config = dict(
    n_layer=9,
    extras=['local attention windows', 'paired heads', 'value residuals', 'capped logits'],
    init='trunc',
    init_std_down=0.0141,
    beta1=0.95,
    warmup_steps=0,
    final_lr_fraction=0.1,
    batch_tokens=16384,
)
Each number is 128 + 24 x the weight over its row's rms, rounded and kept within 0 to 255. Layers, rows and columns count from 0. Numbers have three digits each. The size before them is the row's rms in percent of the matrix's.

# gate: layer 5 MLP gate, 640x192, rms 0.0777, rows 553-639, columns 128-159
# up: layer 5 MLP up, 640x192, rms 0.0826, rows 553-639, columns 128-159
# down: layer 5 MLP down (transposed), 640x192, rms 0.109, rows 553-639, columns 128-159
gate553 088:103100161110049133142121126116102108111136095096158154108132132120152105111114155110084149146101
up553 097:115081097114103107082119114171138148142118171106127120136184101144144089162136111146121115132138
down553 099:110106168142175074150128124089130109107101156114133096132140124140132140145113103089092152115091
gate554 111:092088162148139137189138154144118117092111095111105079114173101111160118137091112171136139163147
up554 105:092154137123116127089155153122150118134135115108081109117163130183148115167133135117083150150165
down554 104:145142159110141119136137130080142147098116116174129129088167155168171138130145115126161117103148
gate555 092:137110172152130136124185120091129113149085100083103104131107120114113106097197104124188131154138
up555 084:124151140123122122143135157108147122130163126161184161156087141126127133084098127081123121146128
down555 095:099126131108147149138122150122126126125130139142156115097090172130160104137128104149095058151148
gate556 100:119078125121142160137137120157145128157106175130101165150119133160104102161125150117137120150121
up556 098:138128120106140096131144164137090112138106133158135126106136163144190108122146154127186128111110
down556 100:087136116154099162120111125167092138129146123143107157139147125125136116133113170183169143116137
gate557 099:116153141089124167145167136155072148132119065144100152124165147141097113136082137114148146149086
up557 106:129149112090148115133124121088077117106126124112160099186118142119124111099144091096097121114127
down557 102:123095142115123163110148113167128100076162141168150128123140151136128171119151159102037094184144
gate558 095:118157150130147162104175143125114109133154111126137111136122119107108075124115135169140169128136
up558 100:174149153163123153152143087112151120128129091149110142124099142054155102118094170129150132112127
down558 095:143113130097139151158104084140144118147144141125131115100111122156109130120128099149161097104153
gate559 112:184135104109097113075129104133105120077161117118090150154129150138099157104142157099139111097146
up559 112:125126136119159111144114148154123129165125131130156131138073145113131105117132120105139088138128
down559 099:140113099100150092120118123149136093144108095123155117112139101138125096132094112148101139155124
gate560 101:155135112115120140102087145140136159125147145127114117131120130083120104140094131163134163097108
up560 098:075077172143126141124101119130166133145155123174127093064125163119101134142107125183112127141175
down560 100:111138092115114108138139151124117165145143100129122105111118089147130157125142118154168110108121
gate561 109:134142152126160166165105130128107106139116094147119147072140118166108156128137126130085129138134
up561 104:092125154123138113141140092152112153125133125112144124154096060141139133115131127124134101125140
down561 100:123162130114119103098100065131133129130103108117105112166117096124081140168128147119133110039142
gate562 116:133120113117110129158117161156118102158124155119080134118109145146122125081124117158147151144104
up562 117:137106095109080145157125082136130142070153124113134126121135141132121138110141096124109119085136
down562 121:153157104139089114155123100084102149110177134146135114120124116151112158139139123124086130114143
gate563 097:110093123133136112146159147128172122099131140075125124112170128162104109090124143161152190177101
up563 095:125108125096074116162120074166121123123105102095163100100171127117122145109128156163124120137110
down563 096:099121112131153082149155135193112078134148121142164129076109129092113150172082157143126118128095
gate564 103:125097147130128143162125126135150145146156119094110169147122170118132117091127136130112107152164
up564 102:150123146123135110121116154118109132131136143138102141166140150142147136125100115093138137128132
down564 094:112123144153175126171123123118149087112142135118116137124107173095140109158107132153192115119140
gate565 093:096161177113120136119158148139112113099145148103121105081115102146064147155115104118119136164125
up565 100:144160138148119133114168110140143063108151128128097151125142201103117151102133111084138117118127
down565 100:102172138141122137126156131164126123122097148152115086098082136081121116112129136070135160150149
gate566 097:121140141141108126127097109110110097137098152163111127137163116139145128146148114082115162118111
up566 102:136123118124114163120164126128122112102091135165126148194130130117064076178139118078129116153154
down566 101:122106138143117124207102117095133135128099147150112150127147107110112103157156143107107102120144
gate567 101:128101134126158137123155151146116116127153125145110147095109167104167131131082153092136179138084
up567 098:154122115145105079154108092153086113113158099110111115103123135145153131188129145081112173150107
down567 098:112116123159130112115132159083108117134158141157092148135123142127132150127157090141118120173150
gate568 092:144142089135104125125147159173156116118165122133110132123135135148185144134153150102080145129150
up568 093:143150130169169119112123172134104129156100116116129123159096147132133122116144147113130168107130
down568 096:110158134092117085131135091142112141151161133144092131128150101145132156103113130131126114147144
gate569 106:118147140161120145139120149115155149126134163134101124146121139125086096166108074140143143126121
up569 103:115150105137120125151121099151117146105106165118179165089116128137137089100103136150108169079122
down569 102:100149145091132115094109118107113112145135152131139116143118123142162139124124122155124158108101
gate570 101:096122144111164109091111109106099124120148114111143136065167160144115141107099101160172145123121
up570 095:110130131116126140127134135110174087161098154121147113126150159105116112148108129153142110132080
down570 100:142154161117084127085103116153126127167108122114124155141138123102121108160113118144096134105085
gate571 099:125170121142138149197166123102124122123149135125111125139105116144101138128074132153141079163119
up571 107:142138099127145165140156069108143109131163121125140105106106119116143071064124144154093146119132
down571 101:121132124158140152128130121144156110124149109137089148126103150123109166122135176154154101115133
gate572 105:151123098115128141111151135122105121094134110122121126097101138142146140152142157120131098151142
up572 101:123201141130169129117113113129156142107108114155144128111149158115121153160129116151096129133133
down572 106:129122177130153139124157082140148113147080123095135171151136135112121132145131150126128153142168
gate573 101:096151152131113136186130124163081119100102123152088147117146168088156115135120132177154136142167
up573 089:126125149140129116151151089117111128071107131142088127174062104099128082144152176149126141107095
down573 097:186124123130091127066124163109116135110127142122159144155117134152101133123170154129133127133123
gate574 098:176121133119140111119147196120139142113132141124122145112092122100106143155132117074160134083129
up574 103:140138145131159123137097130120130120102187127091130057126107135119137100150119100127137096132090
down574 100:118142129130134100136122160140067147126127169127145170135146058115142191090153125150150164114138
gate575 101:137132175133117130154121158125150121124120172145128138125098112139135123141128128161130122101061
up575 096:146113110167107114119112172121148134142150149113144093094147127123147118117182094151126142116134
down575 095:101072165063150123181096128175132158105112087133157102112162179110139103126127110125112157150122
gate576 099:098126132121154104112106100105095123129096121124105153063134101154123159126123164082141112167115
up576 099:153123090146147153121095172101114138071140128118092149096145112104135166162127135093140093105092
down576 095:142138148142125141142137146097134129160111090172098137159108089134159118132107136130156091156106
gate577 103:116104121172126164131116137101140131114130120099111125151146141111105112088102123094101151112101
up577 096:115129151126124105105134141110171134098117138123116132168121143114117087113112134156159112155125
down577 101:108107145111106134133118121137110114135096126111147161123156125112067144079155158153181137114118
gate578 108:137105107115147153133138152134081108111150137137109137108128094114139116106158108137165101090141
up578 110:133191086172168133125112148100102115128154125123135140115125122126117116113184075099153128112159
down578 106:117113117164130148130114088141115104161126131160134147146062114134132115126149122174103120124145
gate579 103:122133121130158119132120100147132131120124129068141152140136091136099109158153102103119158168140
up579 096:144122126131092178105141116139112111099098134136087147172128143117108136118102136127120118142139
down579 101:092152086112159116132119125073131133115098149103140092142172138149116112145133150148136143112150
gate580 106:121134129197116167101130138106138127126135123129095120066105104117166127128108165134113147136147
up580 104:137160117120153161145150127124135102109126130140171187162091155088089126103113121111090126153098
down580 104:124088135133094149137148122163104139126133112138108133099116132138129081094129165092099153149165
gate581 103:109081143146133110122105139159123095099112133099103130151134117094156077133154146132102147176131
up581 105:126104135120148153119135104133160117128128126116118088131135105145148116106177133101157158177151
down581 101:143143142119142100161119172143129147079118123126118138136099160128134127109146120121119117087107
gate582 103:107161112119150105092145141115128105116069139118098095141135111091145150147137106120108136123141
up582 098:125170140117129109143158115157119117154161082094157087133124110133116142137150142134122137114186
down582 097:145124154119103158154121115137161118125164158107181166131140153084108153157124136120131099128149
gate583 099:106127162137132170145089131126153115153120080133097125136156110156108141114178136108111126119140
up583 102:086108120142152146151127129140141175132121133137083093130081142138172177123119120079137063088121
down583 099:152095099146169127132116126110159147128135162186123155141078130109138157097137141132153172069103
gate584 103:153111144160074119156147104132132104148145116105151065178125162120144138125118123136152160087133
up584 105:134128127097105118097114099117121132133117146134135090124126149130150110126146139125149125073095
down584 107:134139115115156120124124078096122163183102113135154120135111178171156118115157160128124115111139
gate585 100:124101174130125109123152085153125127090154150069071116143151130177100137110109187110144152129129
up585 102:138154132179127112158116127126144126160169157099126072125160129094112114077161141133071168132128
down585 101:132175127128123152150133106147128064138076110103131149172119158164094129114165129150128086110120
gate586 112:122146149117127084152104143125128081093101161110120169145138136155141149107130156092145114099152
up586 107:130110102145118126138097139156134116145136120170155108141132126111131098139138097134106151152110
down586 103:121134159107161138093153074143091170152094129141138136174081110131137140102119143106084134116096
gate587 108:109111103142162104130099140137119125133100125149135103070081144107154101141116080123177112153138
up587 110:145136136142125139119132118126113089140149116117104112106154115132145144120100156126169130104154
down587 110:137127107130160135087154145167122121096073133123139139101128130154171157158116172115138151152130
gate588 102:174137119120123131123143086152078118075097169124116114137147157150088133143131168095110098143135
up588 102:115105153157123161150108153136084115146138102151155144132129098174150115121170137136165129092134
down588 107:123108143086128142078083104114153142120089112173127153119140137078108133127120118124130129045106
gate589 101:143175081155149114172109123136124108128131131119113106131096112093064099125122109068152183178122
up589 103:114149129111102151140120126130131171116172168118141141112121175130132155133104141136165103093135
down589 104:081124131142136125151130082140156104095133124119143125171131105076151102141127139075096120168131
gate590 105:114076165162141111126122123148105100152151146132121165135130116095138126144098149121193145178140
up590 099:103102145116133132165116106127108083140104167135103098129128129148068153080090142096103141102153
down590 109:114108137110193144157170127095084090124110123133112145148145152111134143150138110125161098102119
gate591 100:107138136117090130101131120108089160100089171127124122158123133129163073140091106156131118137098
up591 092:127128126128139129185141166107145160134115127150142123138112116092158090153154172132137143153119
down591 107:150103143122136125083129139131173125155116110150114145111128110117118109138118137166147140130108
gate592 100:121140131138165111111147121149123110138137104139105124104095126112122166137134132178137124156130
up592 101:069118114133145144141145158097129115133125138128143147109095086122135128084175155137152144122100
down592 099:129098121109112141141117155123130097120114120154146174168084132119101150117083151114145116148078
gate593 099:122149083150113117114093128119136112111086117092146129113137092166143118130101129152081130134120
up593 098:130110101144145152168145164144141114138094106174148078117152120119149082114130118137126116112133
down593 096:122128145123122111103097129153116118169168058133108110111113148139159131126105122138163125128126
gate594 101:116182131159102111144115148089139146124111100110128106129169110100160107155134121135105157106106
up594 097:141093140120088098121166111140137071150131114149141107131109137147127082140142120172102109104154
down594 102:101130147138090137136122136145089142106132112074158177146136126127124139116156121158153130121136
gate595 100:132128129134095114176132149151113170143122111153130150156104135168056112150088121129189088144157
up595 099:095116153103107102127088142098131135134168138139098189120147118137109093125093134106132136147169
down595 097:157133134101138145101096157152114107130094113146134131140179150130118121139120136080128141154140
gate596 103:134176153113129139153141092153147130139125145119158105124143132148095127127139136137123149116100
up596 106:102129124096128158139146104135163121128147103133171116144083108101094157121114131095108109117091
down596 106:120120153118131173104122129109141127153125125127112146096091110122138132139143124118120165136142
gate597 092:154153125141108140144171153082160121165127156088132145119120165162155139133100131127133145153122
up597 096:075171147154116160141140123156160112114129091171136163109134137129133146146119129101113128118136
down597 099:129180113161140124103129142121122146085100148146126072129132083181164175144125107134128127142201
gate598 096:114076092113107086111139109121152137142113137133128122128108138134131149108108122110136137138161
up598 092:119145084134092148113139163154139128103096127141148117130132132138193085178128126171171156125148
down598 095:158099093147118114141164139116147086141127119181126102154152152134113121097090115162144067133101
gate599 091:125130142157115159156142161142122144102086143108093106140121130125106094130127101112117124124119
up599 093:128135112135142107133146117144128122154181126117189193104086075139165122099103141144162177146097
down599 095:113150127105136155109100131093150149136165100149128102134131105112106156102093133160140118147128
gate600 107:137084108146142166169125126147089158083114131125118093135137098115106157098125143160094156146151
up600 102:116141095127121072108115113124108124108101103139111101100127125131120135127141142130179079177156
down600 102:153095174133125147123129116114139112107159125166127097086128139145142096099070161108130153161077
gate601 095:158108135157110174115134135163139145117142133131134122116128126106170154124154145101092156143134
up601 093:102131125121108081131129082139117126131097154161135136146126119154147111160145130132173177178101
down601 093:139176115132130150126113109161112145123125107142110136174116146102154171109148092166110092149160
gate602 104:135119096131124102137143121142139136140182159087121142116141138145142160139156146143092067119103
up602 099:055110155125118090152121092144107111092094111178152141098097155143123114165118118163123162138131
down602 100:128124122148162133108123118110142164110117121148090125120101165102151143113114193135137112166098
gate603 101:109117168140145141144116090165147113082109144077129110135155108098109123175150114149135127160142
up603 101:131116150145119106106156144153126130113157110155107104143150127173108139084138156108113139092145
down603 101:119097144176128146111115153093185113154114111140126123144155135149118083140114129138121110122094
gate604 099:165147158130118177139135183105119144093143163107119117125142122108103130144129104154133159057130
up604 099:127148088137117130126134110148104125114161130121113162151121117121108143133084129103190116140132
down604 099:109105108105090138073148107122150122083083135107119116137120116130123133072159086141165138106102
gate605 105:083127132126129111096125160148142123144143152124158142127142115126143191111143160102143142151154
up605 104:117144114117137117127139086109104169123149156138083139128173124112092122173116181112125144138152
down605 107:160139084120106107127065082109137122152155119096130126158159136127132139138091082100150121113101
gate606 097:103126136105132122158123107121143125119078140117138132105150113118183094128165115115127171112108
up606 102:143097138088083129115104142126140144108075124097125134146110134131159147135117082154147130155122
down606 098:151148105115158112126110154178149115118157093126098129130129135126130092124132122132080155090115
gate607 101:133081126097120131087152101114095128155131113142110115153126140130097122161118110142156130161105
up607 101:174090146167119145138121182129138126145116072119152149087150110131141118128101074106093099086119
down607 096:155114129114102099131089132145134159110116110148122123136131193103153114095136097125156158088106
gate608 100:117093138143136105130155132124122099140163109127111147162141127119149151080139131134122125140078
up608 103:119087094158129123108122165136150101106122095132168168133145136167102126133129162164118114120108
down608 104:119103100142177123154155111125112166134111144135087136110119142080117141134156130144099130104120
gate609 095:132147130123128137119112134086169141107126131114121143137133094151131138102144106165133179143143
up609 098:151117137154122111112108122102104097157099122134133158175132102152181125129103122120091104139109
down609 099:150126137120185070117133111104153098155096119110143131162188123105131118150093159128133109148164
gate610 106:127148167069154079085137112123146123171135157154143097150115124116133157152113141133105122119131
up610 106:124141106166142158132166151132120105121104126117163164130087113115141061073145175112097080169130
down610 101:100145126138109159140127088118119137116178131122133086124114154115119111128151124135141121106120
gate611 105:141133096181119102129155099122134115129125102122111147156139128129125098123129097143130149134125
up611 105:116150106107076108109135115153130119145151122145139125128142137096127137187092134099168077146147
down611 099:185117128102147111107137117169153118159107142101142110131141139125136124130131178112122096142119
gate612 096:104173167168081123156120092145135143098141095129102095126103107116152134113126142113177114106117
up612 096:127109140090147144142130120111120152114154115113166141124092103134118125146135108147127104131137
down612 092:194147145103162108087115114133110124107148133132150138120145082108126174121118111157119160096123
gate613 107:112150145116086155156112137152114119106174111116123150169135147120126102118151178119164133118108
up613 100:116114121163145150143124145148104110113102151097112136138135102129096119094098127138117122136092
down613 099:120118102092096137097140115174109108150123134125161120136112142107119157087108100145105106160142
gate614 106:102105130136115161119182112127179134138100143135107174164153092122111133093063183100158125115121
up614 114:111099152083087104147135160150147120142145131128132132102157109127136115141102133117111118134113
down614 108:154071147137128146152133120163131139173134153094162108077105140118174116127115096094123093084147
gate615 095:122119117176118133115114142191144146134155152085153154143086125165105144127146115112122140100118
up615 088:149110121136103150168100149141116122146129134110098140115114150128162140134116137138164115103137
down615 096:093089123112137149137141105134090089119122099127100121170143110164151121070128142087136154168128
gate616 094:157168136143151143128081126122160132160091117143133110113108160127105127099098149132149126123155
up616 089:136113137168084136126182138157144164113166153084139134108126143130137152124163162136111124142140
down616 099:172136144133128169106155152116151125124133134132096145151146122125112148098131135117107105125191
gate617 101:127138143119168127165097130131114099134112182129091137094161114143146146190108136123131140121126
up617 107:109127102112128090106160116102123168115178112159132128159067113143107117123126111144123125092110
down617 105:142124130177150151156126120167139133109144152133150122190143138097146054101151143117100114144157
gate618 099:136159127157162127087158134110124099133125109123110125125093158150113139141109087156116117149129
up618 103:129139098137083107124098111059128147154144169147139130138122164115119180142130126141106140147110
down618 103:135113096119126140152114143196158144129124128140158106140128120135131123108142148114128161120127
gate619 103:120163104154120127116105147177134125089119173120115183139152127087133140130135151152136123125178
up619 093:077135112146169153155149151113148178130148112132118130143128167154127148098129107102146085162108
down619 101:125124149162076145084107119121103132102109143110116130121099135104152124130131135169125122059122
gate620 103:152133131114109133131093132163139124144166165130134156188132130115107106131151194097163121128138
up620 103:131125139130112191096131117105136181137178148151092105107113146129135161118113147125124145113129
down620 106:150104135114110154095105101124078144103144116104133138110124140118136108148081080136142120118141
gate621 100:136119093117088168105108089133162138113099107127119134100163083159156187111134143102154137121150
up621 094:123091130103103142110187159119138123148122096141112145142148162186136144152081123108157143143155
down621 101:096118118110134099131127115130115147123107114105115147102156113178146139126129183142142198143103
gate622 100:127127121117083166139121093133119132163157093152162128115096143142170116164123182179115149102110
up622 092:109086111125102105088096133128167166082145099152105113101173079150190077123115156138095137160099
down622 102:117104100138109100115157114138125070134143134117107117102118094124085114121111129138110147124139
gate623 093:113132133126129147081142094116133119106110082158118128113145106163139102144100136098147114086157
up623 102:170155143141153128151118110169114151103172130108108129104166157139148126174156095086142095160096
down623 098:120100130118143142098130110133160132096131134133107138113109138090110107145133164162127087132094
gate624 100:097129146136147125092163126094162113066135109196091142135101121116157134163150098101126145164122
up624 107:149115134159112122090107158140119137129132163087128117124119119143176113111135101072132125106170
down624 104:156117130115103149119155165114117131101110181112147116150097144147100144122151053162121121151122
gate625 102:126122136126148125138156103143147131117147112116083088121128129155111117154134159111136138133116
up625 103:117134118125115129079141127128121150108127149116113170128115117147116071153136170145179118131118
down625 106:108118149097090098115094119126135133135083150100110156132144147142092099126124124069142138117106
gate626 098:127110139149142164111124112085104083164144114122094146135126155114070128146124123123102152139130
up626 093:118100128126138153154114104150137140164162171094117145099151090123144150133173115125102112128140
down626 103:130174124131098111145114146115144183098137119151123146147119101134099121119157134128089108147151
gate627 103:138104161172074099128121143106116082107181139152166149072102099130135135095109114171099116117136
up627 100:115071088158120096104164127195122118133119149162086148153158089125121109121122081125120166171145
down627 099:100104118162151151100134123136121119148096121125107156149140155153161154168129121111091128164135
gate628 105:151116128096107152062110164101110132154120119140138148109105176117134146139094137108134130184166
up628 107:142123099141170148082125174080109131137076132111160067091131127166106148132129130138177134106115
down628 102:118163114156132112204144103150146111088149150145137108114116098121122155138095129127074142108125
gate629 102:143138151142182093131112103110121135120154125093129123112143161092170115133102140127171104173128
up629 107:163117092148097142110105118094171090143116151152117109137111149105101122132107144131141116113146
down629 103:112099100145081136163155081114143107167152150103183101159117149139154115143112125114151150168099
gate630 099:164123111124114129164129137136106112158150145136126126101115134144125152144113117164118124136085
up630 098:103129129178163113081114147158135118125118117128121133102098089156158138130141107116115130118123
down630 101:151146107081122149116145126083142124090128127172137147118133130141132139140115134131114065083159
gate631 095:111150122145115141113123130153090091139134127128124139132161121133127138114102154106131148130124
up631 097:152096133119152144133109109107154103122155118139125159169120121109166120107133105113101130097158
down631 095:109131105164110123116129107126138101161141137127135128118140113126124155155153093089050177143113
gate632 098:126097144141143108124094082136114112131097114119099132139162118143103152126143100130093118142036
up632 095:102074092121140116108149104138124112124149128167154146129158096105134153130117127124106094123096
down632 107:112143157078155133141102110134150139098147109122090127140132126090107135122094135139112171118158
gate633 103:120072138133109089115132136106078098121157175118120144097183150149097114123140153108143147112113
up633 103:121075143114146103063127164094142102142111112160129115090127150126128126144164152100145113131140
down633 097:131119081135131161154108136083087105147132155115133107108109104128119128146138123111127095146145
gate634 102:143129183116156147125157107140131154106146154103142114153119132140127117139123120173086130141131
up634 097:120144120122151160131133100158095144126143153099053112107126113130122155155119105162093124120122
down634 095:131142110109081081160123100124094120140085108127162167138119145109125113102142136135171180099159
gate635 106:074108113165139146173126133125131140149146137123077127129123176151108125116131148147135146183107
up635 109:106087173099099146141129090098163139119154165118149151148112127159147144087138121142117117104136
down635 103:143126108135110158115128148085163106124173146143132130169107129106128157143142127147088146167113
gate636 097:163169124096099154136109144121141131092114159129117159130173134157125130104150143104158061148104
up636 094:112117127124075136150143104124116145110104106148129152156153149114134125139124151126151145091156
down636 099:122127106129147124149111088110085106112145113122092109118141125127112130184084103128134112127092
gate637 100:121109106160114152146154086163120167140127101156118104079113138086106104114118095127155164155138
up637 095:186111157100115129130109146126050133106164123173073186131109111100157107147148127107125125125086
down637 099:116125206100136134142120147159155179141147131145137143146132169120149151120158132118147148124178
gate638 102:113171148161140177115126103080107087174160112154148124151146139149095102107096120176122124090105
up638 105:165162115123132090090116140141108116138160152143182166146106091111114139122147134151165116122123
down638 104:119140154123140078165143143090146161107146144159111164120159097117113159107150119164165157108110
gate639 096:114125158136098150138140196111111146114152162146093130132132132136115088119103145123138152166133
up639 097:133131165103142101113122089124122168141103160150151079130081106139107122149125149104157156119149
down639 098:137150124117108143143089138146134114111098164156103141165153142043129116136100152124122123120147